{
  "head_dim": 64,
  "norm": "layernorm",
  "qk_norm": false,
  "init": "normal",
  "init_std_down": 0.0104,
  "optimizer": "soap_variant",
  "learning_rate": 0.00769,
  "beta2": 0.95,
  "warmup_steps": 200,
  "max_seq_len": 256,
  "doc_mask": true,
  "train_tokens": 159300000,
  "max_steps": 2431,
  "dataset": "wikipedia_en"
}
Each number is 128 + 24 x the weight over its row's rms, rounded and kept within 0 to 255. Layers, rows and columns count from 0. The size above them is the row's rms in percent of the matrix's.

# layer 2 MLP down, 96x384, rms 0.203, rows 0-95, columns 0-63
size [103 105 111 112 107  97  98  97  93 102  94  98 101  99  96 100  98  98 100  95 101 101 106  97  98  97 104 105  98 100 104  98 102  92  93  92  99  98  98 102 101 102 102  98 100 107  92 102 102  99 104 102 100 100 100 103  96 104  96 107 105 106  92  99 106 107  92 102  94 103 106 103  95  94 101  93  97 100 101  93  97  96  96 101 104  99  99  92 107  95 110  97  95 100 104 102]
[[ 95 129 144 133 122 104 161 112 104 130 116 154 162 145 102  95 108 166 101 169 133 157  96 127 105  96 109 120 148 104 141 116 123 113 111  99 121  99 109 149 138 140 108 165  87 159 170  56 162 136 102 123 106 142 118 134  92 116 152 104 114 141 132 131]
 [100 121 123 130  81  87  97 120  96 181 164 119  91 103 100  97 170 107 152 129 123  81 121 134 153 102  94 123 147 156  99 128 146 142 120 133  93 177 150 144  93 167 162 154 103 140 139 168 137 118 107 127 151 132 117  94 109 151 153  88 148 129 105 178]
 [137 130  95 155 135 136 136 150 177 114 115 140 137 111 169 100 131 119 133 122 130 109 121 101 129 141  88 116 107 135 156 160 121 130 120 139 150 154 127 159 117 123 169 153 115 120 128 152 155 146 113  98 133  82  91 126 130 111 130  85 142 141 133  91]
 [107 117 128 131 104 191 144  81 157 154  87  94  99 151 133 143 137 116 129 107  92 102  95 129 125 141  93 121 100 117 167 121 123 150 143 134  88 160 172 148 118 146 114 149 127 102 145  76 139 122 134 125 148 143 145 129 119 104  99  90 114 158 130 179]
 [122 137 124 145  87 106 113 125 123 122 128 148 151 123 133 158 172  94 137 152  88 130 157 104 133 142 118 104 172 150 131 163 152 124 146 146 135 134 134 135 126 109 148  95 137 134 137 106 116 134 167  99 109 105 138 119 113 127 142 153  98 136 138 101]
 [129 139 142 103 168 132 136 154 163 122 144 117 131 114 112 126  85  84 141 145 144 150 100 171 109 141  98 158  97 153 141 124  90 128 134 115  98 120 115 172 126 167 104 146 154 135 131 125  97 134 161 187 117 140 170 129 150 152 139 116  52 127 109 154]
 [153 116 125 113 100 200 112 122 136 120 131 163 129 122 121  68 113 120 117 141 142 140 142 185 133 173 137 143 126 125 120 134 105 136 147  64 119 154  90 134  94 174 125 156 113 102 112 108 120 126 144 129 145 149 138 100 133 121 116 164 162  97 138 131]
 [ 95 109 106 150 103 141 153 131 105  87 126  94 139 105 145 131 118 118 140 134 100 168 143 128 145 112 110 142 167 121 134 185 148 118 137 125 123 135 129 111 121  96 162 134 146  97 103 119 146 131 142 150 162 119 133 143 115 135 131 126 146  98 154 131]
 [176 121 136 145 120 144 140 131 147 142  78 154 112 143 119  79 154 142 151 137 108 134 111 147 147 142 128 115  89 129 124 121 121 132 107 190 112 142 100 109 138 144 144  97 104 101 130 142 185 150 139 173 100 135 128 152 144 177 154 133 166 104 143 105]
 [157 135 152 105 148 136 124 131 107  99 123 142 107 179 109  69 108 129 148  99 121 114 110 119 127  70 117 155 136 118 148 128 141 138 131 137 106  99 157 137 129 134 114 140 136 126 117 109 129 143 117 145 150 172 150 109 148 113 135 157 110 155 114 149]
 [ 95 158 140 143  86 107 126 157 129 123 171 133 103 135 112 140 135 119 135 117  90 144 100 119 109 123 119 154 123 112 136 147 110 102 124  80 140 126 110 113 138  81 132 125 117  87 107 162 164 113 157 137 108  98 107 113 102 129 151 113 103 119 144 177]
 [118 137  90 111 126 110 113 101 125  97 132 142 144 162 126 134 107  96 140 141  61 130 117 151  99 128 134 102 108 104  86 147 151 167 148  92  98 101 150 118 105 106 163 150 125 111 172 148 140 164 109 127 149 108 122 117 143 144 140 141 121 136  98 157]
 [100 136 100 142 100 143 134 102 132 100 124 104 117 120 146 117 136 118 137 125 107 135 110 121 149 112 126 127 123 115 158 120 141 119 118 129 156 172 148  99 115 125 150 122 123 159 119  97 189 134 157 112 135 119 136 101 149 138 157 111  61 104 125 127]
 [149 122 125 164 178 140 106 117 161 109 116 125  66 107  75 176 118 175 110 123 114 152  93 121 120 115 131 118 113 124 130 120 102 119 104 129 118 104 142 130 121 162 105 130 105 147 108 102 130 147 123 119 137 168 129 133 124 122 135 174 130 139 132 138]
 [125 133 134 131 117  96 113 156 119 164 187  96 139 142 157 152 122 109 112 132 130 150 116 146 141 132 134 143 144 146 110 112 130 136 105 119 107 170 115 165 129  93 150 101 129  90 139 130 112 113 134 120  92 142 164 147  90 154  92 178 155 146 158 144]
 [162 199 141 149 138 161  77 132 115 143 195 112 137 168 115 150 101 146 128  99 136  99 118 131  97 150 109 116 161  95 123 117  92 144 160 103 143  94 141 118 163 110  92 123 117  94 123 110 105  88 126  89 105 132 125 114 133  99  84 169 113 113 153 136]
 [124 134  99 112 132  87 131 134 167 161  90 133 145  68 149 109 136 140 127 151 148  70  98 111 140 138  79 119 145 103 158 155 118 105 126 130 152 137 103 147 154 133 128 106 107 144 137  98 136 115 125 130 133 147 159  92 132 180 119 153 173 121 132  85]
 [121 133 161 129 152 116 101 162 156 128 137 137 132 107 133 111 127 131 145 127 136 130 138 170 171 152 144 125 134 131 137 159 163 174 141 145 121  99 127 139 133 117 169 115 132  84 124 118 189 120 142 132 103 167 144  95 152 126 111  69 108 125 142  82]
 [125 126 136 169 115 136 104 104 132 137 144 146  86 123 144 107 147 150 120 143 136 145 141 147 168 144 135 149 126 115 159 120 122 158 142 121 122 173 134 170  93 109 122 136 121 123 118  80 108 142 138 165 154 145 143 150 166 103  99 117 160 130 103 126]
 [145 132 103 116 104 140 118 140 136  68 146 111 136 134  55 107 128  96 143 165  93  95 121 153 164 123 164 160 141 128 100 135 138 131 128 172 133 136  79 121 164 107 122 155 124 105 135 125  74 163 155 138 131 125 147 101 115 146 118 148 142 170 156 141]
 [131 132  75 143 106 130  88 158 178 122 102 154 150 175 118 148 153  94 112 154  64 116 126 132 135 111 124 131 124 114 130 126 117 116 135 158 153 141 110 112 139 146 133 122  98 109 129 102 103 132  97 135 121  96 120 141 135 144 121  87 135 142 149 112]
 [125 128 141 101 150 178 140 134 156 172  95 139 127  70 151 127 118 134 169  62 114 103  94 128 143 166 119 134 159 115 111 134 137 128 135 117 126 187 121  91 142 133 128 112  79 123 111 189 155 140 119 123 134 125 127 108 141 145 140 161 106 120 127 108]
 [120 150 174 103 128 151 111 147 117 105 142 154  97 130 117 134 135 110 120 113  71 167 117 104 107  84  95 109 123 109  78 126 145 105 141 135 114  88 143 113 132 122 107  89 127 154 108 157 209 108  99 142 165 161 135 137 151 144 144 112 145 119 152 129]
 [109 151 151 117  91 110 151 139  92 118 168 108 111 157 140 157 138 120 120 131 115 118  94 164 127 164 173 133  96 106 133 179 132 128  97  89 126  97 110 134 104 156 143 126 154  83 106 105 148 162 117 120  91 160 137 141 110 103 158 164  99 128 114 151]
 [105 128 165 126 126 115 134 183 127 141 107 108 130 139 100 133 118  53 105 115  92 104 119 152 132 110 100 146 130 134 139 132 140 168 176 129 165 159 143 115 166 101 167 132 165  84 145  58 107 103 164 102 152 122 167 115  70 154 149 118 107 115 127 112]
 [173 135 120 106 126 145 113 127 109  73 131 132 152 147 107 139  76 102 105 144 153 125 131 131 105 118 128 121 131  98 162 127 148 149 175 164 120  37 130 119 155 146 140 147 134 112 131 123 129 152 146  94 109 137 148  97 107 129 147 122 122 134 136 125]
 [123 125 101 150 167 145 147 116  96 162  84 134 161  90 125 122 126 116 143 151 138 129 104  83  45 132 137 117 115 113 168 118 108 134 140 174 104 133 124 101  89 163 134 113 113  95 131 174 141 118 120 108 104 122 120 117 179 135 141 135 146 144 143 153]
 [120 156 116 143 140 117 158 157 124 146 154 121 166 122 103 118 118 110 169 113 123 132 137 154 167 150 111 129 143 134 136 142 141 122 118 131 139 144 134 167 116 100 117 106 105 118 132 142 157  95 133  86 133 127 166 133 129 121 127 172 131 167 116 142]
 [182 132 169 137 123 121 113 140  93  97 130 151 144 157 114 116  94 116 110 128 131 150 107 146 127 146 161 111 123 147 114  96 152 110 162 135  93 100 156 106 144 181 159 117 141  94 140 152 138 147 101 148 123 185 120 140  99  95 132 145 149 166 128 113]
 [123 104 113 102 158 134 101 104 159 128 127 123 158 116 138 137 128 202 141 112  60 125 107 163 132 121 129 114  99 132 153 165 149 136 136 154 162 184 108 158 180 152 106 177 117 123 148 116 144 158 113 155 129 131  96 162 116 130 146 137 125 165 147 133]
 [131 123 117 154 120 138 139 111 112 151  83 149 128 153 127  95 125 156 147 102 125  66 146 110 145  97 109 118 108 130 107 132 146 158 156 111  95 153 105 134 116 141 134 140 173 136 162 155 136 132 136 103 106 142 130 121 141  90 142 149 141 119 129 106]
 [133 112 149 122 114 161 132 147  94 120 136 160  85 182 110 125 115 120 173 132 148 144 125 117  92 127 131 167 116 145 118 121 174 126 135 172 134  84 105 164 146  85  99 112 143  92 146 128 195 108 134 123 110 120 130 175 135 119 135  90 138 118  92 136]
 [140 106 136 124 114 109 142 121 130 112 128 125 144 134 128 113 117 127 132 157 107 126 131  86 180  75 121 104 121 149 126 107 132 151 117 127 124 115 124 119 103 129 133 145 152 144 163 117  85 133 123 131 140 110 144 126 154 146 120 125  92 171 110 125]
 [142 120 133 131 157  86 123 133 131 127 145 138 156 138 123 175 125 101 108 149 171 163  94  74 143 126 107 110 127 172 168 126  93 104 122 177 166 126 109 171 131 125 156 131  67 101 139 152 179 188 117 146 139 111 134 106 124 123 134 147 164 141 137  30]
 [135 132 139 129 134 123 110 116 109 148 132  91 117 168  92 159 164 123 174 117 102  94 137  78 153 111 129 112 123 124 140  87 146 119 127 116 126 112 158 171 126 144 119 134 164 168 119 129 116 127 132 135 109 115 133 108 171 140 113 125 117 128 156 112]
 [119 126 159 129 109 114 133 124 108 113 146 121 142 143  72 116 111 101 124 120 119 122  65 173 131 134 166 152 191 116 123 137 138 142 103 145 115  94 136 164 138 154  93 104  92 171 133 137 144 115 136 149 123 118 152 126 121 116 168 129 142  83 160 180]
 [150 140 121 135 154  87 122 156 118 158 115 132  91 146 139 102  92 104 111 120 163 139 126 104 119 109 108 129 120 124 140  99 145  91 133  83 115 120  89 131 117 126  97 112 113 128 151  95 152 129 157 135 134 162 131 164 127 140  98 164 137 112 126 131]
 [140 151  81 105 116 159 122 125 113  84 112 104 122 111 115 143  87 132 123 151 182 128 154 136 142 166 139  95 177 142 144 125 128 152 123 148 158 139 132 112 113 145 136 103 143 101 139 169 105 156 128 119 101 131 147 136 123 111 123 164  91 129 143 202]
 [126 122  88 109 103 112 121 118 126 164  98  92  69 127 117 106 115 125 102 126 112 163 143 132 165 133 112 126 120 114 106 149 123 126  79 134 125 150 148 137 167  97 158 117  82  98 132 140 127 145 154 154  94 137 133 139  84 130 163  94 126 164 139 177]
 [132 134 105 103 142 101 141 118  97 110 118 141 155 114 129 109 109 146 120 159  99 136 101 124 149 133  96 134 120  92 129 130  84 145 142 131 123 157 143 175 155 149 160 152  90 121 126 150  60 134 119 142 163 138 120 143 106 128 112 141  69  87 163  87]
 [149  89 110  96 100 120 126 123 107 145 134 107 112 157 110 138 117 118  95 165 108 111 153 146 112 110 143 124 150 136 104 141 140 109 134  92 103 117  98 131 120 165  85 115 103 149 145 125  99 105 101 186 137 116 116 134 129 125  69  77 108 152 104 138]
 [107 107 123 156 107  80 117 115  45  89 163 103 149 141 120 114 171 125 139  99 130 118 130 113 135 115 170 111 152 129 106 107 116 113 136  81 124 179 144 120 103 130 121 141 126 155 134 153 133 153 143 144  98 140 132 141  99 114 149 167 156 155 129 144]
 [ 93 127  88 116 119 100 108 124 131 123 132 105  74 113 138 135 147 161 123 155 138  89 143 145 138 141 148 144  96 119 130 131 132 105 146 161 144  89 122  59 128 183 154 125 119 132  91 151 133 105 129 107 107 104 106 124 116 141 118 111 130  73 111 103]
 [172 129 134 140 110 137 105 107  96 112 106 163 126 127 147 130  93 160 140  88 179  88 117 125 135 153 103 127  92 109 132 155 151 116 132 110 120 117  84 142 100 138 104  99 131 130 135 171 106 120 141 132 154 122 147 114  90 137 116 142 139 105 157 113]
 [147 119 102 111 139 135 109 144  90 141 150 113 117 142 102 111 169 128 164 105 169 128 122 120  97 120 138 127 122 115 142 132 152  99 136 103 146 143 144 127 147 105 163 127 147 148  90 119 164 133 133 124 111 130 143 134 164 142 178  68 157 137 114 147]
 [149 136 111 170  69 123 119 126  99 126 168  82 119 160 125 123 120 141 126 109 132 143 141 137  97 122 173 147 113 130 110 159 139 133 113 110  80 113 105 139  71 136 141 163 161 189 114  98  63 147 143 123 121 167 106 116 116 129 131 122 132 133 139 188]
 [123 154 100 120 100 163 127  62  88 191 107 147 151 104 162 122 128 168 127 142 131 143 119 100 160 112 123  98 158 157 163 164 143 135 111 186 134 151 113 113 112 141 130 110 108 125 122 107 107 111 139 116 151 150 123 183 156 157 140 105 149 117 112 141]
 [163 161 116 141 151 110 124 107 105 117  97 134 117  98 124 106 167 144 157 112 131 147 104 137 105 143  90  86 113 132  97 134  90 132 147 111 117 175 129 130  99 136  92 149 122 144 134 163 151 129 172 141 146  90 169 120 139 130 144 151 149 164 112 118]
 [159 142 131 144 150 170  77 147 185 123  95 103 105 121 119 139 146 136 110  76 148  99 141 133 120  88 129 108 152 151 145 129 123 121 154 113 105 127  85  97 130 157 119  95 119 160 145 151 118 117 102 132 152 144 137 117  94 152 121 142 118 128 137 136]
 [118 140 136 160 155 139 114 142 134 130 137 118 135 152 145 136  90 153 154 138 136 161 117 130 108 159 134 119 154 108  96 183 124 122 135  80 106 103 129 124 141 135 147 148  87 135 162 145 101 146  97 126 109 134 145 136 134 129 113 136 161 141 147 100]
 [154 146 102 118 138 165 145 129 137 150 125  72 102 144 121 162 149 108 154 120 104 140  93 164 122 150 100 113 127 136 150 128 132 126 145  80 139 131  91 125 156 160 144 153 136 160 153 181  46 158 172 113 167 159 154 119 124 104 150 122 130 164 112 136]
 [116 143  85 133 105 166 121 111 133 136 102  98 154 111 117 123 121 153 129 131 113  92  96 117 128 170 169  91 117 134 130 140 131 103 126 104 139 162 131 129 121 145 134 124 114 145 142  92  77 151 158 149 153 106 118 125 128 125 112  80 122 124 131 137]
 [126 122 118 125 133 124  98 167  80  95 114 124 148 163 141 112 130 130 127 151 138 114 119 134 142 124 107 144 127 120 107 146 125 134 131 104 124  88 101 113 121 163 135 175 123 125 107 157 134 151 107 130 127 109 140 158 147 113 136 173 132 131 178  70]
 [107 151 137  92 131 119 108 163 140 112 136  82 122 127 152 104 105 184 119 146 104 126  93 175 140 134 114 136  59 118 142 171  99 132 144 121 176 148 147 171 145 147 136 119  96 131 142 138 122 154 113 112 110 153 100 150 141 143  96 182 131 149 122 161]
 [ 93 136 171  88 132 153 105 116 114 114 134 139 148 138 145 147 150 150 116 149 158 119 134 161  71 118 179 139  97 125 143 101 113 148 138 113 144 128 148  90  89  98 126 119  58 143 103 114 117 122 102 143 151 149 110 132 121 137 147 162 136 107 107 149]
 [147 109 122 164 137 120 147 167  94 153 154 115 154 150 135 103 135 117 133 129 139 103 118 128 103  80 113 116  90 108 109 109 106  87 127 136 160 118 109 134  95 105 124 115 149 144 148 144 113 134 161 142 148 119 108 132  97 113 141 155 110  93 187  79]
 [106 130  96 163  89 136 110 108 117 125 107  96 115 114  79 139 130 136 113 140  80 115  94 129 129 155  96 116 140 115 127 115  94  92 142 114 144 142 144 122 131 105 167 136 159 125 138 153 102 148 125 160 101 116 117 173 134 138  85 118 137 158 150 141]
 [164 126 140 173 143 176 127 104 165 165 104 138 115 120 115  98 141 143 145 142 146 119 101 136 129 146 158 121 121 134 126 131 146 153 136 153 108 164 135 115 157 112 104 133 143 163 136 173 128 141 155 118 143 130 138 135 161 137 131  93  93  77 123 138]
 [114 116 114 127 121 103 138 136 173  70 119  83  81 159 159 100 178 130 129 121 140 114 164 139 149 118 114  98 115 128  91 121 120 138 137 157 203 142 107  96  96 121 105 150 110 151 136 125 144 135 166 107 121 104 134 107 116 118 102 154  93 142 126 142]
 [127 149 128 119 135 116 127 115 127 113 117  84 103 141 180 138 149 141 115  91 119 155  86  99  83 117 132 143 128  99 108 123 117  96 126 100 160 118 125 149 137 127 153 116 118 140 142 152 156 122 140 162 132  93  84  94 119 120 133  97 100 131 126  96]
 [118 146 181 109  92 130 133 109 167 175 115 142 134 165 134 143 120 114 135 158 106 179 112 108 120  92 159 146 157  96 150 164 114 121 138 139 127  86 148 132 172 102 147 106 167 131 161  70 135 115 132 112 145  84 124 110 148 117  98 133 111  97 118  95]
 [154 111 152 116 131 158 104 144 132 127 131 104 143 143 120 120 139 128 136 143 193  80 135 146 122 152 103 107 136 107 138 108 115 132 111 145 134 101 128  92 103 128 122 121 112 177 106 108 122 106 122 153  97 154 105 172 120 134 125 112 145 123 127 112]
 [108 113  88 141 142 156 116 110 143 120 121 121  96 152 153 183 159 157 107 129 129 154 113 105 151 138 104 138 175 103  95 116 159 152 148 143 106 139 106 110 123  87 153 135 110 102  96 140 147 111 110 109 149 105 138 134  94 112 156  93 147 166 133 116]
 [ 91 124 138 135 143 116 100 138 131 159  88 124 123 129 124 116 136 119 111 131 141 114 127 146 156 128 172 129 130 125 119 131 112 127 135 151  96  87 145  86 134 158 143 147 135 115 119 140 126  98 146 111 157 128 140  93 174 106 154 152 115 119 126  93]
 [124 110 146  99 170 138 171 100  90 151 148  97 142 121 115 163 151 143 146 104 126 121 155 142 109 118  79  73 159 118 137 146  95 121 132 111  94 143 109 143 167 154 113 161 108 166 152 152 161 125 122 130 107 113 124 134 145 122 124 123 104  98 125 153]
 [108 120 113 125 117 152 103 125 118 150 145 131 115 170 110 132 111  96 116 109 166 146 146  74 123 105  88 119 110 116 105 133 135  89 133 156 153  70 119 124 112 100 164 165 134 125 109  98 144 114 138 144 126 114 119 124 136 168  95 137 152 129 116 151]
 [ 93 109 165 145 121 111 139 141 132 113 110 124 138 189 107 120 147 124 133 164 106 132 119 122 123 133 148 111 118 131 128 106 106 137 167 150 156 154 129 106 195 156 107 100 169 127 155  38  98 138 125  77 135 121 164 138 120 160 143  86  98  85 129 158]
 [136  98 129 144 136 122 110 104 153 180 125 172  91 133 145 132 144 151 118  96 155 147 125 104 117 136 125 134 132 115  80 153 149 156 157 110  90 147  99 133 129 104 147 116 127 123 125 182 190 125  88 139 156 163 131 147 129 130 126 133 145  99 122 148]
 [ 98 146 114 143 120 162 132  74 113 193 114 126 143 105 152 184  93 117 136 126  86 119  99 100 127 127 144 102 114 148 143 116 166 108 104 185 117 151 143 118 130  96 115 110 101 100 122 104 130 154 101 117 117 109 150 162 111 151 150 148 127 123 138 140]
 [169 118  98 149 132 141 100  96 144 147  45 135 123  94 138  59 151 138 116 151 132  90 107 117 129 135 144 106 104 129 136 106  92 158 136 122 128 151 116 159 135 118 101 113 124 116 140 101 156  95 154 139 128  96  99 140 135 158 126 150 138 150 106 110]
 [ 99 144 145 128 107  65 114 135  84 115 140 104  97 150 137 114  95 116 128 129 161 124 108  94 138 131 138 157 108 123 180 135 123 119 138 110 130 132 118 109  84 155 157 121 140  91 138 123 107 136 128 159 119 126  95 113 109 116 105 102 134 131 154 157]
 [144 126 171  69 147 141 105 137  97 102 129 110 148 152 100 107 148 149 134 120  84 161 115 124 105  85 146 128 132 126 112 138 153 128 154 179 156 155 153 166  68  97 165 130 121 138 132 133  95 146 119 157 159 162 132 112 143 140 139 136 102 130 141 124]
 [168 135  95 157 109 118 129 148 164  74 115 122 127 106 126 135 119 147 130 118 130 119 117 106 125 120 126  92 120 132  74 126 134 147 124 104 154 181 114 123 142 122 128 126 150 130 118 136 100  78 135 150 145 165 121 132 133 141 137 107 133 140 119 144]
 [109 152 127 120 112 160 132 100 140 130  98 121 153 142 141 148 113 138 125 125 111 112 115 124 146 131 139 121 115 137 137 126 141 132 147 134 127 168 159  85 127  91 144  82 144 111 129 135 147 124 150 128 131 153 134 131 103 120 110 155 122 143 115 174]
 [144 125 133 161 132 129 126 114 149 134 155 131 142 103 121 154  99 107 169 192 148 159 121  87  97 103 115 119 119 134 159 120 125 108 115 145 103  98 107 143 124 122 114  90 102 159 155 153 141 151 120 147 164 151 139 125 126 127 109  91 182 160 115 113]
 [150 119  90 105 116 118  94 141 147 126 106 119 121 136 132  57 107 124 100 133 131 102  84 108 120 134 143 185 146 145  83 176 117 119 117 133 117 111 135 145 162 137 146 160 129  87 130 112 159 139 138 141 137 161 144 140  99 144 125 125 134 116 123 150]
 [103 127 134 146  77 153 138 147 142 152 116 168 128 151 107 144 155  88 132 148  92 136 148 107 114 109 102 125 117  98 154 138 103 117 139 137 119 141 111 182 147 126 127 133 144 126 122  97 160 141 146 105 145  85 112 145 122 158 131 153 147 110 147 159]
 [ 69 137  81 119 114  98 124  97 129  83 109 138 173 147  79 126 157 107 114  96 106 119 148  94 130  82 130 140 162 139 133 149 121 116 121  73 114 113 119  84 117 146 130 100 134 142 119 135 114 154 129 132 155 133 144 153 126 123 132 173  98 152  91 142]
 [ 82 121 110 110 110 143 109 155 153  87 114 114 150 160 114 136 139  85 154 124 117 138 129  99 144 123 140 130 141 124 166 116 144 111 126 119 117 140 134 132 150 160 116 144 139 136 133  89 122 125 111 146 142 148 147 153 182 109 134 143  76 122 126 114]
 [154 164 164 132 109 128 131 143 173 112 164 112 132 126  93  89 130 119 140 123 139 114  96 110 160 154 156 129 135 149 134 136 123 153 112 142  94 136  94 137 142 109 118 109 145 103 137 137 127 143  96 120 115  98  94 116 135 107 105  75 153 109 145 151]
 [142 129 126 144 145  97 115 166 136  82 140 110 120  81 119  89  99 157 115 127 127 144 119  83 111 136 153 157 141 111 136 149 103 163 144  81 127  94 118 122 110 107  82 128 112 173 148 130 149 179 132 108 144 156 171 104 165 150 138 102 101 123 132 119]
 [ 89 172 111 123  94 131 140 141 104 149 204 154 148 125 109 160 117 144 124 118 102 131 108 142 136 179 113  65 149 119 161 110 112 110 127  80 110 135 112 147 159 128 113  85 120 105 120 138 123 158 117 121 125 117 159 125 135 141 134  76 136 148 143 153]
 [128 123 135 105 169 153 122 142 136  97 107  94 120  80 157 112 105 142 148 106 131 138 113 117 126 158 157 155  92 105 107 116 147 112 126 119 116 148 133  75 149  93 141 106 121 170 115 155 131 126 181 150 127 126 155 124 161 102 154 130 160 145 116 161]
 [141 137 100 100 126 146 141 150 144 113 134  87 100 156  99 140 118 170 124  85 108 125 136 118 108 125 103 126 112 156 196 147 132 158 121 142 151 125 122  88 137 139 161 125 126 106 132 148 130 123  98 183 114 129 103  80 180 130 106 141 146 136 115  74]
 [154 103 110 144 133 159 121 120 148 161  76 146 150  81  97 134 107 157 127 142 137 147 135 116 127 103 121 129 115 137 104 145 106 118 133 154 101 128 170 116 132 130 106 133  83 130 121 159 127 149  88 115 122 118 128 154 163 129 136 103 154 150  92  71]
 [131 151 128  96 139 101 105 152 137 114 163 139 131 106 107 168 121 139 130 139 138 164 118 207  89 108 102 118 133 134 157 149 150  93 136 139 143 126 145 145  94 136 168 129  95 193 121 143 139 109 151  85 101 122 131  98 118 113 126 210 119 147 114 118]
 [139 169  84 131 153 129 119 140 172 103 127 120 171 170 116 154 124 129 135 134  98 162 140 103  94 108 134 130 146 122 119 121 134 111 121 108 117 134 131 125 114 124 133  95 141 107 120 150 196 118 125  93 110 114 128 165  82 115 144 167 128  89 132 118]
 [132 105 121 134 110 122 174 150 138 193 137 182 129 128 146 133 159 110 115 140  95  83 127 139 105 171 192 115 106 114 139  68 105 120 140 161 125 134 141 161 130 136 116 161  75 101 108  83  85 142 127 142 177 122 145 134 106 147 113  95 130 145 116 106]
 [133 142 123 119 120 119  88 113 217 143 120 147 121 122 113 120 140 116 106 105  94 130 101 117  99 144 136 109 188 119 101 116 124 105 102 158 128 122  95 117 146 124 127 120 134 133 127 156 158 118 131  90 154 122 139 110 106 131 149 136  84 131 108 129]
 [109  85 110 133 164 120 147 120 139 109 102 145 123 153 124 137 157 100 110 119 154 162  94 131 100  88 112 144 173 132 150 132 125 138 109 164 144 157 126 144 175 123 131 132  85 127 103 156 145 119  95 129 116  85 119  92 139 139 135 130 151 120 142 167]
 [141 140 176 154 142  92 146 157 117 138  83 138  97 130 106 127 135 132 142 121  98 122 106 127 155  85 157 138 158 120 110 143 100 143 131 109 114 108 127 139 122 165  93 118 130 100 120 134 140  87 113 123 132 124 117 169 148 137 110 130 118 102 126 115]
 [142 127 156 139 161 158  75 101 130 180 133 161 107 118 173 123 120 118 126 116 185 140 119 142 156 154 151 110 126 137 125 134 155  81 132 132  89 141 146  54 116 138  94  90 107 124 131 136 140 152 116 122 126 190 106 119  98 148 137 152 119 134 131 151]
 [160 138 104 141  81 123 123 114 159 168 163 130 129 167 109 139 141  88 104 151 153 142 185 120 141  87 114  93 123 107 142 151 142 112 130 104 153 133 135  77 130 135 116 154 139 169 150 139 121 166 103 114 108 167 138 135  96 149 143 113 116 121 107 131]
 [161 118 133 145 139 107 116 137 122 106 118 114 138 103 143 120 129 116 126 148 162 124  96 100 129 134 149  85 106 140 140 117 143 102 101 174 152 138 112 128 134 115 143 124  63 164 139 181 135  93  70 165 119  79 157  92 169 118 150 128 117 120 133 119]
 [131 156 170  99 120 139 146 131 167 117 158 112 114  83 138 163 127 147 141 147 124 189 152 103 142 116 140  89 110 142 153 116 114 140  91 129 188 142 145 126 164 144 141 125 103  84 118 127 127 125 124 101 121  89 145 161 187 119 138 115 122 168 141 124]
 [176  91 128  90 112 171 125 119 181  87 144 129 110 149  90 105 123  93 112 117 142 171 133  99 121  96 176 144 136 134  77 131 118 106 137 126 144 130 131 105 118  79 152 166 145 118 130  99 151 140 108 101 138 135 112 155 167 103 133 100  83 110 134 139]]